config.yaml
d_model: 512
norm: "rmsnorm"
norm_eps: 1e-06
bias: "qkv"
init_std_qkv: 0.0572
init_std_up: 0.0572
optimizer: "adam_variant"
lr: 0.000706
beta1: 0.95
decay_shape: "linear"
batch_tokens: 131072
seq_len: 1024
doc_mask: true
train_tokens: 674500000
dataset: "wikipedia_en"
Each number is 500 + 40 x the weight over its row's rms, rounded and kept within 0 to 999. Layers, rows and columns count from 0. Numbers have three digits each. The size before them is the row's rms in percent of the matrix's.

# layer 5 MLP gate, 1344x512, rms 0.0512, rows 737-873, columns 256-287
100:492541466565470513541479549448564519525489450421423480466494433536432457547523532499478478575459
103:460471487532523451445513518505483515518433494472456468497490499516544489526502427470458469441493
102:485484468517435512493521451478504566472496473528456495519471520495504508416513452555488548552452
100:461456479466467469531447449507528484503516494486506487538431443440490456563454519536492563515571
102:525468534495464522550497493574492489449524463508524543455505505556509536445540540556528455525459
103:464474546485452431556466497460500543423477495495476485408506501487485564521513469593487462488528
105:407553570522577534473474470449479535454525439540494467428545510435532474510494594528436523526531
097:511521551538500476480481445455567538530461562481458491478500501499544552502537581488533460533587
101:549507443554454518558493519492519535535481532501457512541456441493538489523499532467484509459473
104:453493530532484504501537482508513493464545537534417390422554494522491512448544490497505499447470
103:542441491522449494563529481513531562498410483483524480481468525443486553504429449491527487453514
096:569475534539479490509474574539486482507433445467527420490538455577523508514473429422472537607474
105:415506438474405475437474486496510419472460508475460429447487480505564470447425501422529456504494
099:530505483518463546474571496578547476442506403422471542510566378541449547569470441529517465444503
097:489459504468530531456543464490415562547461539543481491532551482521432540549472474449464560504480
108:547487506515409454512457523517563485484511488476511524488533502506537482575453487456537498439468
103:485494488509539530506523435508530479507550454448447434528485395477566506495525540490570483425490
098:460481484430475447525477509469401494515580493529515523500488454502441448520455499462588543452470
101:497465491571497511552498568506528458464441456461493479434496425567517573536459451482501551565554
095:505511413559457457464476542508517449468537439472520458446525486463447450455496533502460466535483
100:529474563539490513489416441584539490543559453556444519399544464489526509564515468482561457498477
102:521438484495422435480507497488505536468500571448541507515458458524405471455541466540516530462473
102:512467518527515408505454523503535463456531523508560484501444527518465532440459561405448474548496
104:539447437511485554553546443424477541466486544536515467534518536429494519452511561510466521480451
099:426559548492560506572487518491458466542488467465464419476504455517523419508537448526515501485460
098:573468499445437438543541458567449459529485485532505501531449502515476443474475566470466509485462
100:433565499564391439502486492521537526551478480493486501518472507521517534534563521545439476524553
100:483562513472555570562486522566455500457449561498532538430470418485473457451497510508479551554514
094:541474444463556527560573498518497435468492462459448400481530505485496513487529440523526551517549
103:532425565450528556578528467540508484503548427546542471558471488459462459531473560505499509486589
103:489501501459466440532495470553496528423476501482488459522495497470525468537506538458556523489565
098:580444511499485510501465483485568465484512492449500482488507522495546401511492530438512446432451
102:543527495539527491509538450429573472495544534553433507515532436443518505525488526520560514482516
102:543559512531430465473460444511595439491469507472510509506480505532545489531522536442489533504498
104:557471526504557456565494450565447512514527491473445538380527534420505522493505532545501538513570
105:569502571529497498472424538449480468502457565533570548550462503462527554539573488578449484514515
102:457442515448521489493505500477570541561456503475510433480537499467589511553476524546432449467567
101:524492475472405436511504504514539401496555471495562461527539527465581488488540502493505527530503
100:458440521487512503556572503492434466509475478561457494539480491443477547454459431510536491462509
100:469461547540529427490511482445461516474484585515554510496482493531525466533468488559508481447592
103:495473464422501436486552510473450552559571502512500593430564521534571537527444549539489430428543
097:497455474477557483541524588503512425465547480478463466517562486525505452518531486456438505540559
103:504462567528493482471514470519491493553427532478496453482502511521418472493500541433552488457579
097:494541515480489564545475505398459512446541532474502496463526472547529574550441532478506490538462
103:466487555437469506563470509480458525443423455566472472442556557471501478515445492551499444484514
105:519468497572410493538494434477541494577570479476537545439528503517553532504487481480453441471554
092:506553455503530488463560500585539445457465393495513481529581479480539539453532477536525509475412
101:520449520525475512509450509504417490523533435468463482482507511441499512552504496540521494528585
102:566517526562481498475519531471521482539573550464504461500500504464506503538517478456458530499563
103:514527461502439547471477471581502553491427466534466514494530480491466494505562526559480556479469
099:522463536472568519529524487491477432536472442508461481529570528503529456494527518483502496560535
100:564414513480493438452466535388440448420449477432544541496492452476526515530465500465510543514605
101:440478532543500501452525451514480464474545483521492523538460418537511534523514527588523495579490
104:490509426480511447479538505443463507465546475531505463483462483504554555428517490482494495533464
102:501443463511509460520482496495477453580534493472500573468467487488487483482525527512462573445477
097:471520445447482505429516483525478550536500474492593487467449555512589492495490510499563445534544
102:525515471519465490467514403532553527560518508449555520548525526503458488472461491543467517485500
098:487539477513552558529539532494446459513455579483513526490519484465436521479445549457524569548493
102:469538440482522500534477424443503529543582559552489477448447464493475495488501518480461503540529
102:530453504467528534493480457484543472562542524515427482539482495528490537483511532505470556510462
099:532416499480540447577471428570486520467543494585526430458499509486509509426501508525433544547573
102:555488497541520470514504520498470555466555445450446429465454559548457487506471411553510539482440
102:537525513453503482501500536500437429444497545515543508517517544531551512540450513564561459429527
105:457518552501531491518530470454499459565531508569521515500477515496529501522570459594548450496421
098:482498534442524504582505462477503446499520523558582473557491545573441533468525540528542479480510
098:525527520544517441563461540500417451481496465540454549461468529509487477527530539450550434451480
100:391533494482417563508455462557449497449456559480469452468560527520441511456527442506476488443539
100:487498574447479565574468484479475545478560449515498563478559531525529460457456544554460471548500
096:554457470565435553470557500463551458555492451503544550454429465551475461467471495492476465433532
100:482382418469441496595479483485489501480544474510454531500575426379545546499476518461487522471474
095:485481406586553440487532469480560501477423498530510542498527506436527436539533419509480552502447
101:488544477491407524558506557464541527480462500579490536493490515442450552575547503522569502503496
100:500508513495505496508493538533571518423459493452522487472517541431550449520485556549557471471482
099:462461490557464533431510526579520470459508518504417510444498540520512561516599453479498489475458
099:537460432560492429422541439493575513579508454464452512473539479461512460498549493520496509495523
097:492517541512554536530510503529509493528462439512472528498522513552470468488564562609483506504555
096:514478463552556524615451524495425552457526435448457585545466484502519540521548461527497448507501
100:475409492472443560533511467521537528529458498499519517504536436444456462497579541524491519474505
099:529496443575430502506479460442523573532471523544549601492461430482494455476444514474549461427588
102:459562562472515495546532514524527508513490521471495447461557441510543524469493541494553479506562
098:484520485546478546522556510516521462517515480444458594484464488589545453520493489535550478474480
097:428524550510508577549447473408455504556471480490510478462467563500552487498512538525590543484474
099:528501456562477516446499494522540556485522495465436528495517470471569477459539531453570522447440
099:587536501461473495556536453535490470602460562417528491444503468525569446444480558553467447489478
101:519556537548508452452493519474561554507473517529437532461546505464565493471474555553533525455436
099:500445484458444512477520469420478429513486548484546546440504492484480575533483519534514510468516
101:549489516457471474500482483467471532506505498441488503531445484543521532540533488493463434482477
100:595460429571437486551512394508520501455496546436468446425444516505533475406529473485516529474468
097:501520530500481445524566510526552508517564431479532458510484474496514508527447475456522451479515
105:447504524473540512452480432504518508516458485463522542478536523531552539556478536569434457492478
098:519494490503546561516429487422465546522452488540446529405565461538491539514491518461515506494460
101:490518532475528558496481487520459493601464510458521523495450540498548488460421442543514528489525
100:548529458502439512475506426513540498454549535535515504487496481533547522499489460493526500543456
095:576553505473391513465488443539490522434539536484542431437478491469523591503488549485567496425519
099:471573451457494487552530529514474429515558517501439442519519468553447529493545519465465494469488
098:531494536515554545527527451449516428492445514526539442474495506494486527511524503530501541465504
100:511500501434445495565474491502509465478435528510489449518434531486533518508398508518457484530573
099:563532495465520441563570568558501539514446550511455536430542546456486566485466489488522526553495
101:527537505519499465490485562465498430520461487484480417470498537462434486484489527527499533521451
103:488464454571462454523429514525451521520411548491465548456582503556545489535502512450552444499475
101:476454498571556520565491471453467565525542555487455436457470502499521425528452464485523553484572
101:484471483444499487493513528503478523484467490442462450505520492513498463478542494455515503439489
095:490529476555460486483499434425483500492509428537504462508552460509483531546471564454486534465567
095:436450433474509491478561524577537516581552546501536473487456484527515553525512512561487540457482
100:414541502507518421499509502501470509472529507463520456508507555479526495461488507526580489430445
102:504483434464466471443472549463519474510485476450506451426513458438515495490512555524457491501534
098:515548524471492491495568595412497534504487488535476507449538427480526519475500489465563486544493
097:470505542504511472484415460475474522562504476529500499473446501525478509479542462543424491456467
099:475481426464473539490527435396526462454523509495478533478504436510482543438527445513570496521461
101:581509563466468475472437503509531468467552494466413469537480516481496483470548506524476426524527
097:468504441464540554459554552428484521483491474480522481483578544419556411433549517464505519486581
098:502449561516453437474466461519485501587465563567476523527559481539508499473486477470484547483535
099:478504461522440526476478495551522449521485504515419512503569478529566514530489542551514490553527
100:542424536523486429522520516480523580479517567422477473516502521441547502420574469478488456511529
098:472517502536529510468512484553439481535458481568471457497452528538480496482469468425507557506500
102:460495471506431490489487483510462494480453514481508565539490488486525438537489462475565468458480
103:489431460480405455486470501532483524492585537497505525509500476445537453539550514536578463459531
103:527509532515458581460545504527423489456460444511511473544444408526402515486530547417480417523504
099:523453445460494492513454482503436530488464512553469541511486487528514478449478496455480571464558
100:440547517491504536539502480459483448492480533458560504490536464471500530529479553525471535486546
098:520554435486464497555465493450492558489562535463493543441517512561465460475466548568523413453537
100:486527503515470457505511461434405538485501474535519475478473458506563481471514493490505498528525
101:526563496520492439489505507497518579501472460525459508561535512478492497503532466436478541549504
101:558499442486443407517521515502484435436446457441511453456481452470479419522470507445470548459516
101:581433550549476531505579520439472526471487503484513497497506544471570437489484479556497533538485
099:543503534495484476543437512418535546467507443582475395485499430453545485484500447526481595467561
097:486560517567441538462436433466516526482513542505491500429535510531484467448502505460486511477483
103:459473470481562563425527453488480515537487471483451508399458451455441455541545498463524519558551
101:539490550537515527474511463484492539454449573470537548475475500430503460423482449429491518467526
095:465529440477560495461456501520403411525402481493516448436536506445457496475492481566470500424534
098:511442487500485531453535468479487464422582481516558488513547471451468472525498450520550497441489
099:446482522468524470512504493538439513529507428468472490473481489487509515560516467514513487449472
098:541481496484542476582446507438498481498518494489471560462471389508537483514497462468523486514475
098:464474475468446472455498509510493405550501488528506512530570508530472465521521455479519575527504
097:493517471545443517537437545422514542470575467519542466525537566435475481410503458450543508437448
102:506477457565499475557486467560495499523539465501446528584438445579472566433547571564527457478480
108:464503510490501499514478526449490586513419473481542464492491487561500511505461457531534520547469
# layer 5 MLP up, 1344x512, rms 0.0497, rows 737-873, columns 256-287
101:560465518527429465561469498506551473516448503481555447514472567476486494509464555488504450478527
102:514458490478525511473497465431432441588484498540553410459509437554487524483462435480527531431525
100:564483499487505444506493487526571459496492475523520481452531473516484496524519516442463443545494
102:449561511557478519481546496488510505498470457441536498466486489510461499456511546545463503493499
098:575524407526475516513550532478472540542432479443548489530492604520460434506445448435511509502561
105:572457515539483557523434502461558544493444504501508456510543489529442531520461522497541551496518
102:459433528556496500477483478486496537483427419440483389488523486499441510534522495483453463434529
095:519486450547534491557434443544497525465556505528532547450517445516414452486501519507441489540573
101:502563561553476543483617489522491540494457480465557509510426526516580513483545524493501434507583
101:522516439514548539419498514473519458564530502507521501444504497429500513456559501481539489483482
102:493562586561536495500549557452565496492498455428500444489571497529459535495539475504462487477513
097:521545508554434462511487501453503572463503512549469570512437475440473504485503482503549554484545
103:493459473461515526458494561521493532583478543467419469553507452435536436484528488533445503467528
098:495476565484528471483474566506495525512509462539486546512430520475593597496488504529502455452461
098:539553549531533481475526458459458483550461471542506471546530441485460445528490446553416492504475
103:487494509554470520524510512545478443440503484512457427576481439520518580489489459486525471460458
101:477471481535504523511523561539478487587513523513545479517486539547434525513488537548553468490413
098:503542476413512547493520534549423481496511477520512472560563443507435525535440439446487565487513
100:485506456485565566489470541559486517539491511517535445453548532441455450474507524465491543486486
093:502508487559461552520442545503466429438571442512486466538465558414482490424514490524479491525511
103:417551534508497486483544449549447528571556523530480487543528513478553546494527548524452520546507
099:543463421465543495480549487495418514477577504521557442532420528436585421564453559511521473482476
101:468449548442464555544558430471551525559565529546485538540512529484447528510525490439464541439488
104:454538410441527573534502530485555487536532492501541481501432553484544467410564589567509511523493
097:512535517504441557477406485469514463560461536516512479528532557521536472475492515523542501508486
098:412513512493478493472527487505515540461490531405430511415524505540488508545533503584460501549523
102:499524539526512518501449471464417540476471439444438488532527549505514465463468492513528499458546
102:569500541490612473523460482512390421426552531573480509480423424528518492436452515472469491512525
099:441508426456505519470464475510530475491587506468495524543443474433427518469543502444446541413513
107:525510488504505523493472444587478512506535496505542525545509546471567472439538489503501466497555
102:544527504500477564545474442488533516533447447422575558448442426553468510468507506559536478445479
102:477514452515470524458519562501479451498515458579527449462502462471514494447458465552448538522542
098:507430496501462447480507549447502434471493508535569491495530523460456554462488466471509508466468
099:547461469530547481469473549482535447547551557485469525532493454523523442512496508503523552478546
101:536435465499500573500504519489533538529495495520520496569519440514540463528461495534561509446469
104:531487408461480479487493507506510513485478434449484530536504502541535462427461517565540449503509
103:520555442522525552469411470541489494503578443539590543484499480482463470422497497460583543502481
100:488549438503508576471459453517507532493459498545513434459547509533481551511440514558531484536470
098:497556493488528433548546504536522448503520563537489455512461464516509446567487519515551450460507
102:484482540467476550538457588468454468490471465491562503463563560467479571540492560495522470489455
100:464526482546498497540459434453517531513462514511515565454498491469480511522558527480535562478468
105:473449497530529454521477523500470520501489457515448490498481430522484487527472493544521497486573
101:546495521539473430471483494498468541499471453401449487578461502472509497486465545475456532529545
097:499450468535464496473491503472490517522532496457566562515444496533496462562524565575511525486444
098:504442500531535512508576543525463520523447493523475516489439545479459522502410510491432596620526
101:489523442425588567485467490500469503429454532457504432515470522537498473438515452525505490506492
094:446488472576441546509502460513480530600537556440526495519491474452446500512536541486490467518484
099:511493450473496471545481541423452512567537432437463522519511466516486490454543469499485443474504
101:488513496518493565465531484540461447440564498570471483410463497513427481451547476503504512522560
100:539540535488555403532505501554449429533461576488522475528466531512487552464503478556552426418457
096:446562446512488484541486535468499518490531554510443490495400482470452570539532515508500585564499
101:478563452524559476505526509473483472471485580463454495601477536554511527436564506400437497516493
100:512472427488526462487494475520514450454475477508478564457537505521479476585455526533527464547497
102:460525497557513451478548553479540461468442461532459465579435471485463546467608475458482552528456
102:527482556467521503537560518456507545522535426503436440546544455500500411444506494502538438484444
102:514439516491503433479460451501527484479456514456461509500537504439500517530514534589507511438496
100:552454537400479454473482495475488486462450531435551603493478484486534527519495446541495545575491
103:501464541507486449545445494516425535471447527469476486476500510495504487556560513481541510502471
099:458458489516519495450538511459491522471522591507476476493504564465516511541525522428470519512541
101:480558539450549515564523517485459535387504525508503529534546540495505477553478503542457495490496
100:570493400545475531550463396520475534456563448553458472441508440509449570501536458472433492446468
102:493514540457495556513407512474518488433504438505553500504502490467457477496534491540518493515422
095:451435531534516560484513485540489470502556514493441456478569537584468533513506448495498452421467
100:483485451537418511454510471453567521516515496557509489453503539469505571469523511540513534457476
097:518525467444524531566412461436452459468528466544501462535465506520521459482576488498470414510504
096:559522460567454498519494465477485500543500480451514485450537568499470477480559548464471449545506
100:447484439502633516576509511509519457514500591525458411492520437438489409524493559448447471455506
101:502464543473575510480468506456482495523494473470539480497462448495511529449519487476465504545449
100:525538451430529471537496477471437534523548467484546485476461559562481474485531516531454548476527
097:508521518485503482477505481499515512522503442491535456510496547466534547510527542421538541492443
100:521471519444520439448398529566518500459476497502483458512573618546530504518537554529470529467567
102:521498532490491465540586491430479457494550532488445476438570479495524399475506494481428433477516
101:543510487451473523462456522500528496416492441541403531491423533463462526504585524487400458519494
098:482452488430576486593440461491488448514470498508559504537510512476486480571550531528526512443475
100:543543518491560464549485550520474524483522462457529438465462467448464447540506509529438510460487
101:566507471498461606539492517503514491472601506531527511499526479501497479463486502438493504518475
100:420550454536520486480553491426502510515517537479500446507470479484516573558517475571479542544499
101:543452501526492443513492547509440448419465564504501461500491517420504457532534508499457533496478
102:490555474497521463494435465536472566472452470559491461539499489484496462513478589434570452506529
100:461549480533492494393549477453577532489497552497494488520561525482610536414525532550558453476493
099:537457468497531476506467495445526470473549467577472608533457517506466583425488531473538537466441
101:448558436506520522485429505516474517503550501457483438479512492433573520480486496510500442470480
100:548477532510480490555498437457465517496448497442534446432549501466480479477505513524506422552522
097:498541561514514504520443482484454485542453556495494497507551534485448548460531549534504492504483
099:560496481499489456527524562505508497514502575450454528500503477487578430544470569457533474469538
100:545521478495442517450462528419533410498481454475470526482487534520483569473528509509452483514465
102:467456566536455432508542541426472507500559434442517433455501526544474513459482491481513538511472
100:449489506420436476600489490578464508577548410504488540496494541475532539552468444503527490432532
098:531519440496495532548487487516498470485460539498493484413550553471488504410513558502515497539466
102:488499468459516444524452526521443503463469545488483535480502449536502480501465463553547545508460
100:487494474518484471437533504467543407544532493501562498516516519478519577498505483571599522572523
102:498507472431485556491538512444491539482524522451529514451519529504438506555476480532473501467475
099:475478513496506439532479485523516541505522476481516477525426508546504501522494471514534449474545
097:497555478442435526520400500511499498473521545470522548543522521472551512426557538517479564491490
105:480490504495448555565441511425472495478433435500533476547471537415438464448523514535531460451498
094:560531584455442468546445435482428505449521427505522464515494576548547472540557572386489474577454
105:458566429485575489471528481473536454519538505480543508537419562512455454471448454553439457468449
100:456465443431521486535496515466483543513483487499459554476448491552490450452501517570464484500429
098:465467489477450537489495528468486499477484512459508557401514542465489476495548537433489507433499
102:500507481575497536486512525476473498446446458548510528460495561518449553521506484473467439503466
096:578445545466490499529467530475447505495480573537557470452496511454442479569469488493558402453556
096:585505475513539471470499544472453482541414485454456487434496488564528566525449414526501466538541
099:445446546540492561503500477523499456524540427493463526597509495486511490510472462466472557517480
099:476522564506547405544459444523478511550559465523434433540514496506448479508574461465489547520482
102:469526527505501485590572545532445437462502596501485493453488545562457399510458471596429453533541
104:458533420519496522479524541442503546507478542432493548435603481523524520531489459445494475449460
095:568499453510482514501441557482523472542515451566438528490527438453468584438466445510460556466465
096:506489546510483442484514553463508512519557441466525543554477560544530497493488535395483551433475
102:509509398511562426553474448498449524403552493588494539482531455462509516510459528492469499492476
099:529537500478481554538518563497496526522531474510510485534551514481522480573484551486515532526453
096:497478567453505562471555466538494499538544504515463554575504463539494523544547489525520555459474
102:573516492498535502500468480507461537506460453532436466481530479533514511568545542487524558470479
101:513446497434528431511516518516499564475567541493481512467455496465452512588440464465482434453464
099:579544524533485531528516486526470519458516512535550554556447504549468451430506480479499483601453
097:536509539437511537446455578470514557507514556523476440486459507477567531470530480406588478541440
103:515542555452480468519431473513448495480558494481585442546440499517435511462509487539544554539432
101:522433482441498475462498481507473473559467521487539527436540520524521542567552496523455553539452
102:458446525534510549532406489555456478569466454522598492494507557532496461480436576478498514467477
099:518470559554516434550498415491553464487409447490525490448464476451533522465602527435547515478504
093:498531527492509550511463480484451484545465507478454452412573534470551553515542500487467533454502
100:439487510457420495531465509476510534438493453427532444540460437502468556493468562458526512532536
100:458457559498503479503517476513479456551452472485440496562443472482493489503525472496536449494508
100:485443565483501439539524454578449525521516432569505511498471545509507526480528499467530486540508
099:494396483456562471518456501525556521467477517488469454528469524561515516464484452534451461401569
100:482464490459574430505536539434439506506489490435487539519491546473535541433504495506483447514464
098:509525498463559442454499559480504551489462512526418472420505544514454544480455486587464592537464
101:555405472551515513460511441526471511549537502516516461477461506577505478566504501449459495496442
099:523523476517516472507548513430470522495452453481580479499499461452475516523490506518486497435511
099:552436554487582528489515521547490510443502480515539473468489483490587477474429499444500520515466
098:485463538473569425559443435470470516521488566500475496368423514437441443520499494543562443437519
096:488497500458553452505495495501518538432513476543463520467436488515587488524461549525540487513478
101:520433484430574483491546521489497527503512483482525469477507484536526482533522514544495516530513
096:465476406482532525460560512490546429575567466496533461505488516537538512532561497495498461476459
100:570478515506472454578519541466535493501537530498449473510475501489440537459477493480550493450507
096:553539535488491503525433481456521552559496471462542519526501525541434482461465493531559545487540
101:471511532532456497547479414489569499513555531475518536513515469469508453518429502479561468568491
099:566464487525487525501489438500460554456514539553466547521455541542499500431543513536429516526447
# layer 5 MLP down (transposed), 1344x512, rms 0.0277, rows 737-873, columns 256-287
088:565444411471513501552492467552538517496504453474526493497509486451539510508506546517485463481501
097:438471527499497530486459507542472446555480485498433482480492500537550478549510464491455425470509
100:499444470523449449443557507490574485517502534401496494424490497446450536522478503559457483488379
100:523581541481469447513542496513507469499518476581504441487489424438552495401588498444494486525538
103:535492470507534485482465533549546524535452533534473551456544464494481484511552561460503523454503
106:495529451521465525557550494542511505457496488435475465531498487590506438441548485493519479476486
103:523486557542542554531451480592481552539550501510536516511501508438509549495491494481530550465415
096:434505486534440485527488517502500484463528483442545536540448453533526460449450503464458519512467
099:532595494441455499516537500493483515505613548491540487560449513501471500558450478507500541460513
103:547529558527466513526496436523481540414443488438462464446499508494490511475557506522535491463548
101:498526522545469536506616533612494439517511425550499438403485580601500493531468526453539541487472
093:516529453559506486511515568549519593553474540510509568509485484460531474482496535455471550488510
102:493546500521497524578530437528499443466499509529481556509496489538463503582546513553518555521441
102:518483449457508494476499417531497507465525407455517476505501550537462468483519463538471542505496
101:528477507492492493475488474476481549508492502440512552576507451543490476491550522474490497459505
105:544505450525500486482571471483492443514503436525468551484541443560512515506465463449562464493552
101:491396467547562584465519550474437494451531523547551507505502480451514530422500482529559495470492
104:551498479414461479509463468510561542487438511490429497515569488470479475462546432426506418468428
101:499498503479528562573469506510455490414624425531495463475540430538492501467443432513460496520453
097:484515473487575536523440556505469440488525442474467582468556477524571411478528548566484556459406
103:536474541524509429513535537465510494408536464548478485484481602429444508531523548457528522546459
100:485476498496464520434523482546500540546528543505539584537543382474535504543431483438547451477476
102:510476460504534523467484487530530501546477514485479562470514543534533524513516522500537541514540
104:475510473486412489484534539548519503460546466544493497527447513554468503506508589453511475499472
101:472489496565512520469544493477481455492528486505435492440542537458548421469502552496443457503460
096:498499500500549476469503453483475503524540555506518482464534475521519509513533444493479484489459
100:541470460530525508540445521548515508500547554501560520637501528445489473521535515485467537526548
096:538483484548535520541541501496558468487469493459447521526404499485527510525526507476445494466506
098:487504517488546510537472506517514467453474472450464481579518500505477495485510473531563516489530
094:495484515489474550530483521512578502541587504536511491570450551514440552499517490512473501546612
104:453459601493429465485530494520505468478561499466398501511503472496547514507507552502543464490498
102:514476536437551531489532458489388525497458512418505544447541496543532500448460500549558482481478
101:533488468458426440510485508474485465534510525465504494555496445477484499507439538519469449532488
104:533458442520495571506456444458530458544471484500496461547472498438430526461402562490493590430539
101:552478528568443498507495504485492494588483508601501499542457434530506465498462543490546509446489
101:488472485494537531451441510534456532556472491448494519503491445457401448457472500515509447509526
098:546576483548443531491491460539490450544540486468534508477507564469490552525494488456526539436470
098:521528519491416459541523470437519502443522561502476533465491558489501583519470463530518564444566
101:510522576505529459477474472485468496520521402468509467531518471440488511528523457515460529470480
106:476519485536527536531443548510427537499465453504543516446492450508464475472523513548468530529489
102:464534511502467459424450448493480516516488586515498545421559529454501520508491485504512444511408
106:484461472534527467577578560423547481508476494489423496504422459424461541543500535541490492507615
099:526595489524536482519465479509504604475436472578526525471521485524523470521466522521525525478463
098:551463449521508481522513458513438513506538506431474517463521553468442603467506446493460552572540
100:512456574470475504486623491533454490493453487490527425314467495507479494503572457503531531537552
106:505551450482441565520523506504517449511492506425476461518481442495467469461569499472559500487524
097:462506585476542539542526511474577467446544484515459435441517522483491504510451484458483485478480
101:551548588459426476442449540473618486497533480477493531444502493486545464546515508501517483453519
106:593498471518519498490474526482486502479449493503534509490570558464530497462487587454483435515446
100:539583521516539469503578485493490528501485488479548461519490463520476541537467493455505515542467
097:461569437505451435506531512506492494535505485532412476477510525424444485501453519480507544519466
102:510551499499451396459455510504462515455442459494505513428546496486543548348548510487497499497542
096:474456474513503471501491533447454456461498473463464512485523461523519543488446572472526501498457
107:553521531504477465548502476478479512516522510495465519567493578567472516464509558476531534452463
107:511430503448514496517458544466511504473537386526505571469547476548567458495395535551437453451534
096:517499565503497529521484520532529495467480530528536491519467555417528485544474494465549558497588
102:447513453511516511500495511504425452464479511543499543466548535513585482508523518464544518405392
100:478496546551517536459534466554525497450432460494477540485477503506447442495561498481500553526406
103:517526581489514487501463418488544493507513543493429612435453531526503453489512501571499530573442
100:486501451493489499532579529508471470476464473504485526454574549490431494527470484519472448557517
101:502526548507487510492514502523567388529560480475551559427533488561528504449510434421535504509516
101:504491492521518454511519526520458539491516409489410424485550542552472467510472455521527554481428
099:482440484474529551423489543507517479423483472509483478582451512567539532504499497534515507471558
103:485512422540485460467524492430545462550465489551534546421453494450525492439513442606573530508467
098:433515541500521484531506487544494531567488519486506548556481541491518538577519464488547471520428
099:513560496524480494543454444435533493491498496464447558489488445477479471462479523464555474456518
102:480530559545574492637521534465530521511547593580472495570422560462501531470421547492563501537515
105:426517517457463553466455485537475499504524497506505477474506470444458501528474448497482505454465
102:503458495531510617519517508439513568462543518474552502452510497508508538480498485498477541449496
100:448498422452416545519475566535459495470468459528553443453525530594485524529511464435511490458489
097:454559510514446487467463537600455478467561475448487468515530502487495494527468520472478480541553
100:459507486521536488562475491483486438428570400458537410556434504455510444541524475495489524491475
100:516478603521418512497433474543529450450505498469568569511534537470393453495521540497516440491500
100:530513491464538472480566537529562489484594484492523449528564497413495529529514454564527467520566
098:490467512535507542452544483462414471522538511543455524508579518525444448533557463543485507492491
094:424448494474522487568531386483546520519475565494470509521432462517494587503494466517492464546515
100:517436489482491529491542512457444482504573445481508510468484508522462535470455525486531427460437
099:509575488537517476478521461541530547481522480493528540509458466436530547544459513496479512483407
105:482447532484524446551544546511538512444519564480433489572530550513450489552420557447515446545543
104:457543550531464540518518466463474485464526493511491506525450413469506424588538553518542504436438
097:521501513489464530484482608559467550508468516494525432506524480495489502543537484483519486446527
103:517523537378463452490489527508531466505420515569597458568469510487494519627473420389457532450477
102:486507478561489475498462421550506499485489468496507517476519519479518474482561545521531486499466
098:539567512600499507558521486413509462522487510470552531523442501488538549548495545489485511496523
097:516494446512503493476524479530553554473519530409505501488471505457501531486529489479440532503466
097:456480486486576512473490514543514506518501477512504490517380423468551472575504484536513477527536
104:476529528489523426504460520536403565471496525417468444445521567454478512508513548536508548498415
099:443503456481513475496550598513449421499465532523440514486530481482503498479485509574433495440494
092:480516506488530509485471500519488419559495478443511489556503524458483516531505449576460472538494
105:494518491472497481484520488500530493519506505493491524512573521565553462454493537568492504527458
104:510472529537519460459527544456529532519422443525485506515526460527459547487557517477554516567531
099:603464473511553460480440520618415468528523488456522532426559524506557514489503519509461553487555
097:475523569493447480483485569521552452436451512468518425500452499517515562486512505521476475493405
099:502539509453468507516531423430522510444473495528501470466500573493521494451528534622482460516498
103:521479554548510477497509491433464468494479489542442489471446497490542480442556551518583492561523
094:501583533504526504558500446505499505486488471528483458617497485560511497553501446475500454484466
107:464499496449578505482544487510501514514500538494505543513477513519477515486453534516544561461485
101:543510469442542551549481501525495507528537530500514467512538512503447532490498484530470461502437
101:520506495514464457484529510559502447530497543538454505561548535453423487500423502461465513453437
105:482517510539481456532487471562479537588475451498500459508514573610444503518483507442479491550481
096:518516556562531498513477499510459512537468464515500538538532456527437433511490475528423533408512
099:457502425501517535549502475461570478556483432504480445530518483506482556456468553519484510495466
100:457530524449456485489510544511514553496476476495609535505557517515514505424449439470514553508419
099:480482492521490551486518499542466512549568470456455477502532456554526471493574407499491526549572
102:466479538463509581472485585417502444455531488479471521493494419578569535498452530490510482503528
110:513447498454495540500482529488499480456389485402553512475519469516463485544528508491515458525526
098:470521478461535600503469520529497526456399435526396435521563553555517454460572506441505452491549
097:462453428504449499483537484482490543538484466543467467494558498491516457486553470550568504523530
099:525541520484525501439535532544568497499539522538504511528513517600533504537440513450498460513504
101:434530548421520538484455506515465569463562485517507543508525473461545509460566507526520470492491
095:463466506512549482528503494439448512564504536526514504465432531526524463515482478528471510484488
104:494446471527487502541479517548482499487468498501484443437531477498464536491515446570528526516478
094:427527505481438551553473488452458460497515492526539512466530464427490436521451476402535472464491
100:511531442530538481487508540515467484494575491572548423466425510412522479435488488555504503485507
102:469514406508512498512553514480419485489495514438495494530478520541448499492515501514428461487508
100:462523508524541543559486511524432477459514470442492449470486520512506583511464473521507513569528
105:544541454501583521504514459509537498496545462464550468491499542526506512483603540508510506487520
099:480493504518564565502431543519463477509444514588523503472466523412505427527517542486513471531547
103:512467490470504542484526513491510512565524447561532482548566502544455511551520578517552433530595
096:467499481534446543462486529439486456509537462431420529558462512572503544416550492439532484534424
096:473502521451476450515532507545512498449546530518513472465490499470444535480429476512440541556493
104:497533479457455480465530495548528527506481551444425449470527437545441520487450514522565414456491
105:505442520566468515548483531538536501507472523529418499431529521512424439535519560532472563571440
098:452484431470545499447545518442501486490498545600470477479486470494467524545507517485448538568492
101:438492457500474458529498442507502441477487494548542505478509538518407453446450528497510433537522
098:464521513475483471539444529481446534374525530532536474491418465607551522525517458565477572417492
103:498509485500488562511500504539493480486564546475461511477485471462483483527451424542470530493485
100:507482516474553501591428558500491511531549469430541473504565492461464466562492455499520501481482
096:519498504404531575506576442481500534494529500498475511463493519513526486424509474475535508549474
096:474536484458495501503475549511431438438561521490526479461496444489534546475501476478485488475536
096:520534561509488440537414484549483485540544480465487561448482531505535428546512470465493519476511
101:500428464509494488484531469444449484500541617492528493464495565486579489510513552566451509510573
101:485506492520581561467562516496524556499464503473551460544461475545534553487501481497429493440488
097:521499568433474499468423460516490513537399538551485482563411469511462506502483460485513480488519
098:452553475423516530461558554549478495497444515542468448517561445502489481482492523497469513552548
099:470499458505495567512475510490534545526499522459475600494562423341513511550510463503506465445479
105:540560472555484498534533473546472479451462463521528551540466498490427425526502462494459516484406